{
  "d_model": 128,
  "n_kv_head": 2,
  "d_mlp": 512,
  "vocab_size": 1884,
  "norm_eps": 1e-05,
  "positions": "learned",
  "tie_embeddings": true,
  "lr_head": 0.00869,
  "decay_fraction": 1.0,
  "decay_shape": "pow",
  "final_lr_fraction": 0.0,
  "train_tokens": 97740000,
  "steps": 2983
}
Each number is 128 + 24 x the weight over its row's rms, rounded and kept within 0 to 255. Layers, rows and columns count from 0. Numbers have three digits each. The size before them is the row's rms in percent of the matrix's.

# layer 9 attention query, 128x128, rms 0.0414, rows 0-63, columns 64-127
116:118140128187127131148121128129129109122133106114115081120132088126128084103097118151128125082181098102142154157131179126092143115149120084156105108125120122118121122155135105160144116128114121
094:089088161132098126137158113156098127131123127155110115079151138089148086102135088140124151101159115138116099116156147152114141108116132134103133111111107181147113130098151139141174117117113109
107:122107124117160128143104147132123154149116158134129096183155138109078123144135128098147122086166134172122088189120141106112127126156151161123134079158141119115111142149143157162124151120090120
085:139119146090115133112186085110135137111133136155116144111116098126124124172105157101089135144110128151147138131113124105170113141105158137102121135125139093149110165127105142138135136148114108
089:112138115096146118134116077139129128107096111120107139083104131124160170129142131111105142166135126108152115115092134118131163142103140101107141157100116180133142152150156078159178103142069123
110:096102115158086112098111081139152118139142136115147114120109133110145103168098118139148073121101123155130137139107142174123138124139153141144150141098121126140101136134149124112138121127145153
096:123127122084121148131161158145158141092115114111103122133133151121130144101113107142118164101138125099139104166152116139128115102099104129150119104112109076181126126133110151082091122156113146
110:133153122134083115088156117105137090118111126192099125122067151073132128173125150128113142137110143158134151096074149130093130148130137140108144177136164124160129124094164152120108121160139147
095:154117148093129170099168119119133129168101145124123129166141137087089138171135175132111139161157126201123128187115114116176104100112160083125154080145155111108101165106136157123127123121141079
093:149127089109128148069114114131140127135137157099158124115128148156158136133131157114145142106082125133103079132090140111137116163094122106104129171116077109127126143175114117103133115139108150
092:106178116137106141127121103098174180138172126162123113121176105139149148145107133139118119131130109084096153090126118117126126161151120147185099146140135139120115133129123117152132127114176118
099:139122097100120092144184104155117137094104129122153074117116076122159159149131110162138107160142090117111139139147131082155094155109123104121163128156124157122116091158126136160116165165171160
085:149092083150126115095103167115127129140083124089101109118154146120174148120104106156109123116123166101147147091140171151114152139130139144113134162150165152115130140087157104092094160167119137
095:126096114127130125115129163146163114135120083097160115167119096154158144096121120102137115128136126112108125158113141146134138112115116133138108095141087118111147091134153153092100135120126116
101:090146140167138109185124115100107151129111141125136091127187117126160168153126187160131158128128161133089143092145125101151144067104163113089139101144141127126132097110168127163101130101091129
100:113138094140099137158187144133157133144129103147126118126091096151120148159131117105124113126171121165126102104178127151160126190072102154120140142124152111123117174121124132167117113110109126
099:158103150151139117148115115108141165139129124137140147182131148120130130142133159120129111146148114132145097184129140159147192150109139099145157078167139096114118130108129175104116119125074114
096:115087079115099127111124123170186130143097104154151109120142150141145121113114117151146094118109160144144142131104132161124133130095094131132130114096124172109161152113150144167114102102127106
109:127093167138126121130169125129135136134089126188109171117170120119126125141123124151144093137147139190116121125122109145164110098105124157100130110169160105131129104122158140090116125121110145
096:142125160129081094114128131132126117148114152126116132139106151150131127144115134095087126161099105152179111110143143115137102122140143102095140131094103135178090166120134134141139151161117145
082:124093146101100124076108144104130127158107105161133111139180105106138090110141165118109112173137093133102116109107124142157177117143153102121150070156115142145126116106117165166150131131151140
102:075138117148107088150111077147114088158161143122135133141118115111122125120105139139167089093175146145171105120134150153105170111100137155163152128122154146135132154107141104105103102144146144
092:168091106121128153151135161136126155148163107137152148098132107148150114142156131178091132167058120153130095123144130153103083140093151127118110139087115105112157166137128107112129120096151139
097:177113156133122127121114135092130137119148137136134095162182146099095119119112123125098131097092167136129146135151113143132124135145130124135108103091105133123124112145076113118136136118141156
102:165155181110118134097145166112136139115096133162129097151090131131143115108176158112123134130151085112103163116133087129137098141161151135158139116112137104163140118119134116155182091138141136
091:180115105173206134138117131158060164115096103127073198138133115161122138094092098118096111159120147125109142132123098122102134141099119106151136160159157119136123111102136147119117137096094153
106:139121152092148114090088136161148153096102116143143091147142147151109122078086110127158149116144144157123158154125111100113082151132077164116137188141153143158124137113080134107115162150123129
087:142136093112102119113148127127120128113120098106132125114100148134145118138133109130112128093131107115193117125140166103087088129135084152091128100160126102146127127148107145169126092117117101
097:122097123116139112122092124169100142159166126100094175131144142133117118101157168142162101140130133152139121172141148151086146124144130096132101154148093132130174115125109106110101114136105099
086:182122143121149168125119160104128150114122127158147122134133111106123126133135150109131152136094121112115105142086156080144083145152095136100103146126133114098116113106122091128157114134118113
100:127123162133107113159143137137112109146096132155100160135157120154171118129101129152095148119129124092106136122092124116091124138130138103159128153084141149158171145069115135140132164132169157
104:108094113143106154128142127112150120145118142087103131087150087193090126148155134123137133125084149134117130142152123142112148174124122132098096160139148100156144142135088164113106128157128113
107:140113110137101094163108156142155147103132129128100163096122165105154100115167123107105083148139132121127157154098110119125105116142109157124129120129149128111125091147124116187182119163127127
101:110162116115110107116176127166135120144072112120136146123153129154131160116134098117121111095115124118115098182119130105171093122149113113124168123136150140133135110144112198149090118137136156
105:148123120114155142114106121107163141078092079133124138158101161148081074165148145147107123106097107135064152094093114130106117116147121154102128126119136173128117122175092158104121135143162087
105:090135139140150149105115088089068093140144117171114126145159119114092160155120109130160127113161121152127108160128106131165137102132147136123188078128135113133092151110146149117124157169111091
105:132107112130133154113164102128130143143118138121160103122103125109148167088114111133125119091141137126122127111134112135145142088096114146145119116146169111122172105121172188124126155122124126
101:142165120166145119126176147148087133122150092115139148114138072124147159141120114124115158136172118098153169129141122098131118115192113089159124111156075109134125117160122126156115117088113132
108:155123114131109167096133141111130134113168105073081142154125107129127119124159131141133108128132072147110160125161117128149164101139126109164140137121139076163134137123131156114106104138168098
104:101160083126118127177105089150151146118105144167116101126082164150144133082094147102159123153119111130167108127164110105113149125152161155116177124159103109126144108132128133086156157093116142
099:123091148154097100143150106141140136128093120142121119119152153098096118168109141155092147152134176150133153126163163134126156121138144150135188168116149142123105107122112134134137095112122097
086:139140133116112121088126122125151148145121132164146085112106114118136115166126115156131180134126163151134129134070117091107135146126168099096133102176089094166153129105091132134118170140135100
095:154123103077169105130164109157128127133175176123169131116115122144108147093127113111170131161122146140138115100116136108114117137143146121147121083120082136100158142116162161084113086128148106
091:154122134123120129150165099131146150144152093121103128118144099120099116125144139111107103140161154134103140120134152133109131130125131116094156083151156094138096144117120133114079108104155130
100:164107157102123115114126114101125131130101132110137144128107112130155115175174146136126144134137150157110134133118118129155140141108130123143078150168141110082104112163123108109153132126100132
109:143116155126130137154141109130127125104152144126133140102088124074104152105139123138125140135144122092141149106114157130157171130171095110150123098116156168140154131103121142138112082141132141
100:116097158113138104116152119124115138134096155146116134105175155056134194120109125146065134140123153147109113124147163102124175135149087118139143153127139139121157127110137145117127112144113143
085:117122113111097127149112145105140173129108077105104065093141150141118157152149130124136127099175130096093112111154115149157172125109133151112112171121124100081128108116110156168141132114166163
090:096131133131111161154125142136100117102160093102106105134172149134091161126144104116082140102161150080138117125105150165113129107153092125141135109116125139159124111123147122166109178110132153
093:135146136145133161124114123107092123132104102119102170151128165160113137141143154140155120129148123117116155113140100134136094107135140139095151121112161135097112108088088135174149150105167109
092:140138069149092131079123135129138108088127068166156166099086143140119137132170097119152132162112129141118138158117114139097117169183143082143111124110099153122119163136114130169127138117104113
104:112129081152072140110142129101155120111129119133138099141126115134116130118125127152137135157110106162118138122157111173142130105095168117173116154127152158101127177119114106143146151138146116
105:120129131136156094115133150143155110152149112092139116123154131119163073119171175133128112134092072108128110130115160158120125103147119125158082109131111139104133077133167128151155128100099109
100:154142048126116132113153109167143107128129116144087123141119115135119108133111094117172152102138126162151107142134116111105184155094140117175135119118146129162132157151155143139095110106123109
101:129150110118143137158098167141137107087131122117134136147151106150131094118116107135176172180179135085113138095157119171138127096105144119163146144123100103131127122137106097135145121094140111
098:121133117092129108114145114091134131138150145106148135118131143107131109150156155079118153101113168131121100128120126129179124135100117103088096162188113100111125119113124136137099122121111125
100:126107143092135161179140138087117094119098136114125100158117173153097167148126140132107121110158138120107133144144122137115132145116105101092085099144120154165161098120111085164125130124113166
103:142141165187108139125101121132109119115138117137105148136180186129111121098120142117100085164091122095163167120141151136105108084153116147137131132115117146105126118108130123114118176099127139
111:132131140132169132129111123121186113145124095134103163127085115133130129136145138155102129193117116137139114120102110112125090145140150089106094155135148138122147135118110158117126136137128152
109:140093141111082145125128109113152111116120133122126145183095132149145066162155140158130144130130134124106113135116117151131114081086130124124117144198122103152129115150150135142118152098122093
117:142144133130157156109143106070099142148143105164118187123151119087181154104110150139146117140102119140134135100113147124138104134119123113108148150120107168159095122100143144144158143143115152
093:143173162137186192155118108120110124111124075164122140135146140118123175104132130136156111168111117165109111103127103147107147131114127110135152134169135130151111156114106175079098073111108166
097:124137125155112111149118146145125161096090140128134108135148167120152136117120119125095148114129139134130114128105139146127078110157079131137126143077120136159181107118120105140108128136124043
103:106112161104134124156072144115128142156171155081146090148124147121135148133135100106124095157138107088148099164129154133131130110160127118153124131140079134103152092132147142127138129136108083
# layer 9 attention key, 128x128, rms 0.0412, rows 0-63, columns 64-127
106:154135124168138106139122113156156164132197138112166105132122118139129116132163123136123164094129056113115141119139165120118115101129173117169102106128121135135157174144140087172167115116140131
102:089136144124100073153149147144131150107161118144086082086164121139111129121137143108191121091139114125084099119094155132115103083170146131134122125119106124103142113089150142133136125112096127
101:115128129096126061146105126141141131151113115129152117154150145148100119133115142102154092134135104142094091165128156076144126138174101151104158069159131140148148118115090151129152132131136104
094:141091157151116106119168150118152109098104132106103116103112135153158141148103162118103133169145120123153159153093102175150109164130100131112136156135126111149115145135105129101131185126147130
090:139118087136147169155124122154141106137108119120124186095101114106121143078162179121138139159128137096125161132093113149142156144107140065128124125123119140109154133099106130103144125124094128
109:126098104091080096084119115152140140149078126099186115117113133110141131163094090125156147140155102153133108129136126168152165115162123141136138155125150117113110220130150147120124107150099141
091:164142160135105080126180146183098088146108109102127091088106136086139152136128092137089139074142126152139094153125144105097127143083099150124129085126106187137125119130125149120107118160105166
112:152168100138113148097132153140111100098110082142090146121111094185144141147107202102103133143141148169144119109116125166133116134140154105104149149141168151131118129096101134141119161135146074
097:180140148144123119082083153098129105106125148122122149135120152122123125196096161140110114118169133128121137131112105140129145104126134099116169128142119104097104116107113130120136097123142089
091:122128097115130134122119131159095142142128172089175120109121108165180093125146129116107131129128143102156126143091106105136141150101121122132122129130076114147113126117157126141161129154113136
089:119079094140113144123162101109145170117147136124138121153175122157107136127108172139090135165141116125117163085141129131147097159151106167123102121103136110142136136122105124142099066101139136
095:152088113122121104141157196109103121131170144117125118112102097136119141092079110129123132105143118105075144137173151095159138156100150104156100157104164131123138106122115166130139128151139125
087:116138100113104146128135120144109140145161103127128092129157142151160135129106107152091151153140159159104143079149195146103170136096131121120113154171163164130123164129121079122091156135127130
097:161134133143185110130094112161128130147144148110173147149151139132109121149180118166150126135114165143126101107142144103146101131103104118166094155123128094114124117187116170113162121146102115
096:106115140133121134173111101106116127143168168163127101151153156146127120097099151146129126076113130111132097110171163136148143099092167128133129092158130152119108121104150121155052156108115137
103:136157120112138137152114129153153127154124096153092111104164079175122126120146130119138098145134110128123108112136095135153126109101104171103183162105151112094119160145103130125063132119152130
101:131117151113139118119111090142116156102139143126136140152119118118124107118150123115121114140144135120107096150138143130143182131147178120111151095173130112154082151129102140097162110084135090
093:151145074156140106115093151178173123153118108106120153134163118152102102172120111120102147135083146135095123107114131140125131100106117126131137136081139103099145142190133161125121115127123103
100:172119162134143114141157122142141114078159130143102158136132134155102133137080141119127101163152151147122080115138116129129098097138126142068149107158133088169153103145140156115138117101123136
098:134141162100098156082132112122133105142104143113147127110116157143120118136128177068117116166069116111128144143108156158096138132159145111097131173082158116139157134117085119146111134139154124
082:138073152125122088147125116118097108108136112147138124129149127104103101121178141100102089166129181122126146084110170145166119091183157105150106136129111119116132160117145162158150101095116161
102:103143113169137110138129150148125142197121102131116145142087148095138125130110117096131127151131123171166124101136124114113109083144136114138181132144121156084073189136164107102147131110099140
093:134124125092098143111112155092166105121161138140100147128154114100142110142146128139116119170118133127165115134114128126090154127065117161112119148077101089137154127098121135121120121111172130
097:122125135139099105089166107118148156145137167139152104108128150052113111161137112135073139127118143112109123094112108151161109144133121151146079129092122110151130122147111085154150179144157123
097:182132162167121179140174113101137138120098090166131138170097096142117141120172164095144116122125132134125118130146122130135115107139158124136166106114122098139148135141114122096167094163108125
093:124144110125156106128130097123115134111140179180094216084130146123135118109147078129126112164118118143086138093148126152101173147115117125137162137149147124095137096121138115106148120134154175
102:170149136163154115087121103119159151104107099132119148086137121122133125130084131114109125119106128167095145151122136124126092134140091126084140120144166112122112098143077111081136121170137147
095:114102102129133139142144098110126122146129075116092139105136137141127152130129126144139113148139095115125086165074148108133183139118124177112119106094154136144136136119076096135098106136150096
093:098120102131144112131117148168118146138114153130141140108138105101122118134130121105111138115117141101161113155133134127128164102155130101082116151176110145125105104139170072137156103106100114
088:156112156139128132085140143120151139093158130131111191162128098175146136144129158138146115134165173130093105164109138113091132165158079137110087136105162091117181093122117093141110123138166106
100:109128135150098139135138124149154100139129144146091166101125096147127118123124121117077150114119136150133120112129108140095153102154100159166108130101165130139152150132123144123150129106177164
100:124143140121120134150101119141136114107077138098134110116180083172129100125150161108138105139130145079173131143155101156110102136106124162109107157133122111161111100189130131124162131127180128
101:136099120172141128131117105161127128145119098125112148136128105145131131113170128134119075155128121176137130112118132139137119080111127099141120114100165151113120100200134106121158132115111142
105:152117082118119112145160134146136141119101098142089157166113127139097173153112143123112104061132141109135122167121120092161112146092086119130167114119174130118130101131137188159113135114140113
104:189134151139118161140122135093136086104058103133119159138135135144109148177131139150104084146140128155150148121128087137111102105141093134154128114168105168162106112108119118155142122116131130
099:128140140092111095124131109149080121092089125149135116161088169130109125133097136102157135110138124103140154127137117097163144106176144154136147133144152173104140157042140116156157151111117131
107:181148102150124070124152141126117132161133124147127141138139159077164183146111134153150139109112158142105135148150167124138103137112124136118115141141141117140155152120117174127092159180092142
097:099142112172105159121165096134100106120185118132111145106123124122135144088125128148115135096164099143125141109102137099150175110126156123165154110124088098110129103118135120159113102103121140
109:134099147168162164137145069130093155096133141082159133126144117117109110129096151125119142168104104116127136146191153118109138077099159128093136134107135107134127133123162150142133093123132118
107:082167121129114115136123092161140165139125157129131096151089153120130120091112115137147122134123095145130112153144165109119147114141117142121159129146092101103148131149103116070142126140159138
093:090117089156124135155123150132191151140092124120113074135116153119136102123097112134134124162152140176128121103131124199115130085089155130145137106135149103082147143155124126105158142097159120
086:147114168117116096090116160135140112091125113130145138109163123145129087089135126113113162111157158140135108141123138170120136157180117125109145100145101074140164117093082133105142117116128113
094:156152110127161123119157144135134115113151177139151149132161096131142138127120112097116103144118128101107097179141112132099150147172087096142110146121077111112120153114153134106153123133155131
091:134154164111132138148152123145100148119114100095089090117148089114108145150116157131068119160129105112104134131124100141132153096102162108140134096107144097136102103109097105116154109123161185
100:141106139085114131117136163103133113116138144121121120128086163112145096136139129100140144159146164148120146094147106130152111132131109118099090104197121088123127125147122116131112139082106108
113:136144163154149149151133161142101102123135108133111137096102114139141166110138127117152106132125118136129126150124116141146136084139131118153136057113140173124085126104159174102143107122097147
099:128125157161121088155145159111100129136135122148080133147166131098161147140096106118125123117144150160079101148126123115099138113138134145118122124172125145112141146141112162134136183108153136
091:148098086127094130130137140136109143181102089092140094139162157140121164118105137155124137125180106144112094118144127124132153130121147117111104076125109115090118160131156112156102127161128169
084:072131115125122109144131131131107156110099121122129103154190108090085105126130131143114154086155107097126130122114134107137131139171142136137124094102154140117116125131124109148077115146163154
090:149121167154132172124112104098103154138064078155142113108155166142134130118153104149148118117134107132111141107118096107167117123145120156128097142115126142141117094133194133126136134091151148
093:139158115085113169118130116128162127150111096155138151119107187127089132077145079127140152103122168154142145127109144132125123157122098102145114142095141166110163145102145122200126090126155077
101:137181093105123167083138163110122122091130152098175101119159151138111092127102155101161135153120129137162155098154112159107113129111133151129112186149136156090107142089115117150149143131115111
110:173091128099131096142096153128120130133174127129124133138141116126108106134153172112184106113104144111124129108137165125113118145137114129098074126115106116127172129131145090159167093103097133
100:093144075141128112085159113171120096156124099106122160109130117139094095123112129137098129162142126110155148137146129103164149100120106106144162150134117133130163108120118173111112107131108079
100:109136095114142151118121105106139095122172110111095110118092125080085120115142088131121162129110140120161154117139115148119152105084132105176172176120089133114129136124134081097122086131120155
096:110124166147143135147108140131094113171151114136132121124117158159116148148148135131146111134163156107149094150141108107139129148092144103131141115160115142131123117107108100121175130145132127
102:156157164129183158191116156154104111125136139129124130127184149103153105147138108121094128096101123099115116200130135134113141125168130095086127115147143158109111116124127132124077125128117097
095:084161117146144158092160086096112121104127134119140128145137170071163139124096127165123088124120088163076163086116151124141146134147173143169106122106153130126130122150150087140151124132135157
109:177142151091125130106103144111135113092113106114101159111079118150142148145181137167113160144157123123138140124100117149098115210147129126087112156132124115163128133116082148133118125131146133
110:144147134125120137125093147122103096126146103116111147130105151153120088181137173130122142131116148113141110141134156141118121114130159131132119135154094096110099117162139142111148089098098112
113:105123119149101136092134141097110110151102165156147180154119087106151123094128109157151157143161131125091136102090114116126133129153117134141131200122140131129169126106106114113144136145147143
089:157174095092175127138176143118089107108092125136117163161078176120132138095154127186139176157162108135142151118107110205135149125133127108116149120140132153126110108073140164119143125122111147
095:105143112166118109124119142158133166115123139151117095119137111111102098165096148157133145110103162170099145117115143124101134160102096129141081097088181141111115125113110098099116135148141102
105:102125117125128106143069105136108150141158146127164095139143147091108143116131123144145131144118129099109135178151173099082149113145167131148119112134110148108134147125122124114159089100119087
# layer 9 attention value, 128x128, rms 0.0415, rows 0-42, columns 64-127
080:146110095126096156129151156157128147124087128132173156092119149137080104140131150155104161112147103132149110147168134099172111136136084095164128102144122128099121137167113157108137105137123152
091:142143137155084098085150128098120141144167110154144149183151136132156132175093136126138150124115139106110095161118146157127110056128113141129133174107168163141162155129106138152150114109116124
092:142141112096171142120124098160095113096142133092099135100151160134153088148072129123158105122135147116129132127166113124138085095120149139128105101100136144137125110155104132142122113130146173
092:127132095143142115078139145129146123124080136144142120160104108139170150109104190172104094145126090118135091153114082090113141105119156116128101144116123132108173181147133090119123162131129136
094:147127136123133117137155082184122160147119130120083153134149128135134107175136129118148160158148102104088092122101143149104143103149085103141117096127154170124065146137124083155144143141115120
101:133119097093174126114095126126139044113133151140142109121143154177136083129121123179097104123140141109133132118133153085116147128106147109105131086097121106162144149113133156154109099127178128
097:145100143087109129126138145167096091172137135159149127154089123123176138182139095131125110095162156126132148135137126125118093117122144133135130163130083158088157139106100144182095129133104146
095:120156115141124134133120176152124153144108143166102154092097127143089142109073099155125122122146167118127149100139106135077087169122119132117166094133133095106153170085121116137140134162114168
095:138142163115140082100149171138104097155117115177128139138180162108116129097104156106156136150100112116165102115111106148137163143114094125168147128140116128148181147142132148125130133123089147
099:121088086110107118109133160103081153125107132105110125151147107107117130168094118131094171179137147152111123118178142119111123149139117116130119139126100110115120122116112149147124183102096133
101:165099114153148146141112110139095113082140127090113069185098138103157104134114145160111096118138135154105143085128177096126112121156143129135101154154090127171129135123081131158132128091128191
088:130197151134100116124163115124127109135112123164105148113166107123118112169140104135150152116079112091151098132148142154160080150130117138133106160137137184162142148146117151099147095136138154
102:091146154140152139170164170123111152068094109121169156116115134153109142199080087135103146130131126143136163119128114101123129147143118145120085133153147105102141130139171160135092103104168146
106:132119161125196073127110136086115122141124118141143138087138151146120102088114120154106191156117122154137128183114123136112147135097144114135105145094097148082139118159139090152134135153124158
111:156127141085139107135096124149093131143084170123096094139115089138112086121067140129117153186091128158137130133114128095090147127127145110101108131122129129116141163117143097122133173116063088
092:135159124077085098127117136170168123123148092133126138186151128148097140103153153121158128134129086141119129145129091110113106153107124114159116143097124090149123171193152162141128092155141134
098:138140135133123116122114168100131152128122129169084094122128086147138142134141127103129147179091124113119138167101123117122149117130138151125121139131155111144135162111137132127086103117114137
098:149158082116118155118120137094160142109124096107139140136127120139140133131121131101157116142141132141140133188160154118154093145138149065140115120142143132140173158116121145132161117130118131
104:110122154119123163135150187117091130155141142095164114143119113139107081112142130108106140138122147147162078139131139154124129145128116138135187174166128127096084088145145131109093121113140147
090:134136171142128134160119127099108085155097148096101089147084174137147128119102094145164160132143109120109104141135093120108150148135116134158150129123118128140142118115126128083113164159138125
106:088137135125079142113145145117147130097162147128117120098138136123158103120144128105093137168091184116116143161152116146142130131109118129127166092101120109134133135097152109125158063162141127
101:156137091149140138165094136149139111132147106139113117116103180126095177149126133155107145111083121127093134127102118100089120129173115160139084138106133129159130107135154130156127127118130161
108:131145155093142127177142104115101128103154174126087118175122154135132136131090124074144156182142151112145116138112113136105104122110100105110120183099157178133169141098102110090142132159097131
095:160148170121187173120093114104133119172132091120150077145124151123136085106097119157133080152142118133128107159122118170155108108134103098143130116123119081090130128139154152134149152135152141
107:128154109167100117113156088149137130108154090105113154127131087127097094144145132146186142158127169098130100152134112148095106183122158107117136097133122116161155137124152143138132191132113145
095:129120120105134064130154110145136125113121165109090161133142124169171133116128135110113106112094157142181155144107143159114134127110119117107113095095138165148137150129150119100169139117129145
091:131163154124154168160074119130133122091091106106153172143099144159162161163116117121154118137086165127122076155127114098120085151093143102126158111116092115142143116150150099108099123150145125
095:136127107119065074157151112143132117128123103128131137125127088154157126099123178125144133148094096112154166130111106143145143142157143127172154115164117088105111148142141146130121134148178153
097:112141148129091150107149138128132121107149103117137138140120162148158110114121164150098122093130138125127155083123126095133152083153128116110174119152117128079135063135132146145063163108155136
101:102117118067114110122149108112147130133118082130175103160140111116137096150133183157136156077117135102144133140114100112123119125134095159141113123145142141143148119092082105118133186132078124
093:137145101126141122107109127156140155094112136065140139120151164141157127180131094111087153131142096171112109114107116127158124191111117164162179145105131102153114140141110129135124119103105146
094:092177075105138109120098128109117172170109110151141149107121104150135095124135095102117173113088087137084162131151113160121156131146096108139159074155101107148125165141161142157095116114099144
099:140108155140091114100125142129142107111100089098171104139177072149123174131128142098191149121080099118154143126125163152134115119105113151139146115145109121120134159068115112133151135126136140
102:077149129106133144081086171109117144104137097138156117088141149139128126161187175165090167161164125094095157123115143116123168110094157120141133114127154161130137116133114145138103143102166148
078:137117082181151090124138130117114146160159162095114158088121130151186106120096081098124098132141144176142122065144162097117103130083124134074151097145103137125108081119135099143120148107131145
102:141159114123152102100135141112129164146147119123144141126113140102139103150219148164136099142118177120126146128101179110118118144163144117106137128099088153118120094173148115089132106103139113
101:104128146090182117130098107109137121170136142144113130144117147147119150151137136125135141139106155196105155190083106115129130119127148111164098137107103092153108158137146118093131094110144075
089:108146136130201112143108108131136102089167131125125169140098152125110133112101113167174129100095139106167128152107113197092085154121117144097111131115104129121151159134166143102103160114151152
095:149124132120088134114148147149128095142110130113126141140119135157139137108127067124134097078161138143143129139123132115140184151128147132109100137108144145120140131154090085140104126121115129
101:140137170087121160116112140108142100147069173108133106124179104091159145141126119149150114143149104121168087135120112078094154151121124119139128128165151137129086104132111096151174146121122134
105:141118112125083191152122159120121116131164096108123169087140120102112143112106103132142135135092102132150100134157150130091113108111139117100147137139119184110102085133116140110157150145095131
092:146159131174147131140162118125128147138103166104137109103171108124157140121153113114131125167161156112090121134102129109169134176131133135098148134138136080113181117133117128098144116152109148
094:138111097170123120100140086125134111084147151117138165135092142156141107143124132151083130118110140126122111176116098142113147123154146172112108121119121133160139162112136116131122155121140137
# layer 9 attention output (transposed), 128x128, rms 0.0511, rows 0-42, columns 64-127
081:143097156133180115108145142127144111122170176124109091135136129153164142133117076123119089139134108102102121111082168150112139136115140143165156125089129112125149147147150122125119134166163088
093:123123133119153173183136181172111115107114135107122135105144096156092133136160123121153123102149166152166134112122145138124139152156143104135117101125125146138105136103167149129098113138139146
100:130105132145106146112133123108105102134146143143123119172115139110078139155177137155140127125114073141162136160147138150113206120145168095129158171108092129141138161116180140138136095098159116
096:173144098127136113156163144153111137138125103128100119122117122088145097159117126101130146083141123117145122106116124174129135176112097167177151107126140162124132121090155171120146145123125146
100:123129168154114148131162115104142084085129152121171084142141136144111138127126119118133100095092144128129112135180125110127132136122122151149124119136117079161159144130079152118112117118123100
105:112136087105099113117144094137098124152130074096081135115074141083151161094123105116119108137125083144154147127123147129159075129160113133096125125082132145114115134153174086110175154135093130
099:101162100163125149130110105106097146120123124104120163114170140140080137089114183120098119123104134145105082135121147093135139123125113132118152091129151151116096122121130142104152132150096101
104:152130131140125105097127108108143119130169126111110114156139153124143086108149127092122170132150102162133133124124168103146099090124159117154090096100160149107141104121126144132159125058085093
095:136103165139127160164144069140139193151158143078153116093123070137116108140122090139108116079140152131121072158161121140126144140121137126147114078121169125136051113118152127139122156125133146
103:163138178109154134129102107145150154107130137163142174129142119165136118092142141104130115089119193102114133161121099152132123115144140115108120119168134153104092149124128126128111093120120118
098:115134123116118077163123156154112168162133144147135164110163116143105142103119103137101121170116136121133114208116097100103150142115104119123121115149122160125170100124134133109102159108111064
097:141085123125142126116139131155090109138138127094149109121132121156117145106125137149162116095162106162135100135129144110159155095118169112163159120066128087125112135139192139184123119137112145
102:134080098115113129078085128124123127149173163150131161135103131121139098110114167120182137125112170157148124126119110128093129094059115133133159129089102137120140119106158104129145126136117086
104:174172125123107157114168161126112147137103107163095170115115125109162124152123145121149114099125117137136104118150131155158152087135160124130146107135168125157094105103123131117150128164154091
109:152132137167114133138161132163139118096131107153117134081122192121101151095142141094106112089146119124135154132151111134138112112124087112126113054154150146120151094118103154147112088146133149
102:104081122167114131108111108102135127133106113139120116135129151109189130156065079103104104129133149135098121109106177130184143118136128146132130142146142139095115099121173116097142137129099161
101:142158112195149128137116115142122098088123099142145157121158113135152117147125160132202133121134138127120145086132092144118109132114114140163148128132150130109107146140176119144140137138125147
098:111125170138115157150119156171115130127155149126127110126158102117145132144137139125109112080104068104185140063099098134110116138147104140108104153091126135124156142151174139132115095115127127
108:086131091142146097128126120108103148079125140145130129135151096125145125143120137162160160088154109122101158187109165113131113123129107116109091109092124105157164150102120114158147115158079113
088:125138140106123115099170113160177164122128116112122135117130122117120101144124117163085153117082168115154097120093183150131112150118128126124058127138178117157113128142170117159141133089130134
107:147139144137141172132142111126143150139108088155145139146109103100088095129187127145162109080149141132140167076098113105139106138131157156121097176143163142109140109165111106158121164113115107
104:123143154104161111076128147122143149123132159189132124109082149124141089110141112139124135146102148157122079123124140111113129090122129079130128109170126094114111131140089134037118145139132133
107:130123131154096135114137133125128097131142090093146129114173105124116112120131160133127125100161156123157117135146150173120173149173140121122126050163125090141137129123160093167136119083135083
096:125116117146100148149175116119137114118087145114082141154151135104149157146145123173116178103088124133144113128116137118130145155138159128163078151125114135160126144145153095110138111139098134
102:124079152087146123138135125145089168128152164110189060113182170104140183119107095127132127122145137117135155107137147136132110130115148141122104146140125139119130132113169111113123115120095137
096:153122145138117164132124173098168149154140075138104065138086103100105106132119135130122132136173115124118087143168131148158155137170151119155130133110109111099092078175111129147119121125135104
087:146112092123064117111201125137139139143141151113126126125163128104127132103131134147156143134154154133121131116103153156139125092117083181117090108178096131120155120149150166158166123145057128
099:180097149109117157105102085110106128153086112118130162181145142120106094135124143125141117139146100172071112107135122153155123118112124135139098147124128148119163095133158103114151103127157144
098:126124110127134142128117135170127114144091134121108098120121114098108109127156152097127121165117100158141106137083112124122096153123146092149095160148110115139138147121158137160166057101150140
100:168177117162115129145137143142128124138131180114098177086111138173118138113124096071105096145099137140122146092149137105140134136134129117116139093130132125109121115117126138141152087046170156
094:108092137127111115161137093097120135100134151189127125146124095104123131107140119142155106151116146099174130158172129092140128128103113126139118097160129146098128118187139160146153109107133145
098:191119173132106141105144132111130105106134125114126127102154124143158149144125154126141102129105133107124111120168115125136088132155158111089108173110183158123118103118159149135161142145153153
106:165145132135123155151136138135125137161135155092117161125114146146161126152130144159071140145115129098117114120140122151147148109158132135147062109106141138160127096119120131170118117127139134
101:162133088132125100139115091131096115172117137175151124123099118109153108103115117071146091115134081161155144138129091113084104139173151165129112102104131149160152131113133140154119150158133116
082:122159120082131113131146155097156160103112126097131075127122105090058118136130165157128153148125137127123111147100101143143131131153129097143096120052125137131177103115104154150108114130101091
109:112117094095136130129134120157123130107094099131119109098170152161111150115087119098120137134143110140106148138152078129150109112092117157128154142162164105146144107103119167146112173148118122
103:089125100157094133124092164129158131135100111143148127100144146073116109075052122140115130122191133083134108090173151146120118147140103127119135095139163168125126133121113091126126201132132171
096:085136088105128143138123136115122125175108115127092097134121143098132123129136145141105160100130112131100112145132154077097138107122139120090139130130099095147124072141136081124164135124081146
098:137111151165126132127116105127145152149173117107143191107107129129110137163113180122123133152125130144168146081136156132127114084101120111089129142139136156129117111087106188120130117126140103
104:117098099161139126183180134150143163131160110124121112108098119147136094107112092134113110114137148139109114180108157153169086124118140112143116133121113092168150122133113147109106080120106151
105:156135152112155090159135116112090106119124134103105065175141128190130152170149125158149128116164138140109097143156093127156102089124136126110096137126094067131114130138183155146089099137118126
096:116067118110117155118132132108076107109123090121148165124164161142113111135152137127163110162110130145134158139154118164113140093093128142158108085131115152115110164164073120148158126083096107
096:128143154061132101105112127078119147143129124112121133115134164055129170138145162137143128133160105108135121097182164122117130149138122044160133120147132113099150117112169135122118115136122097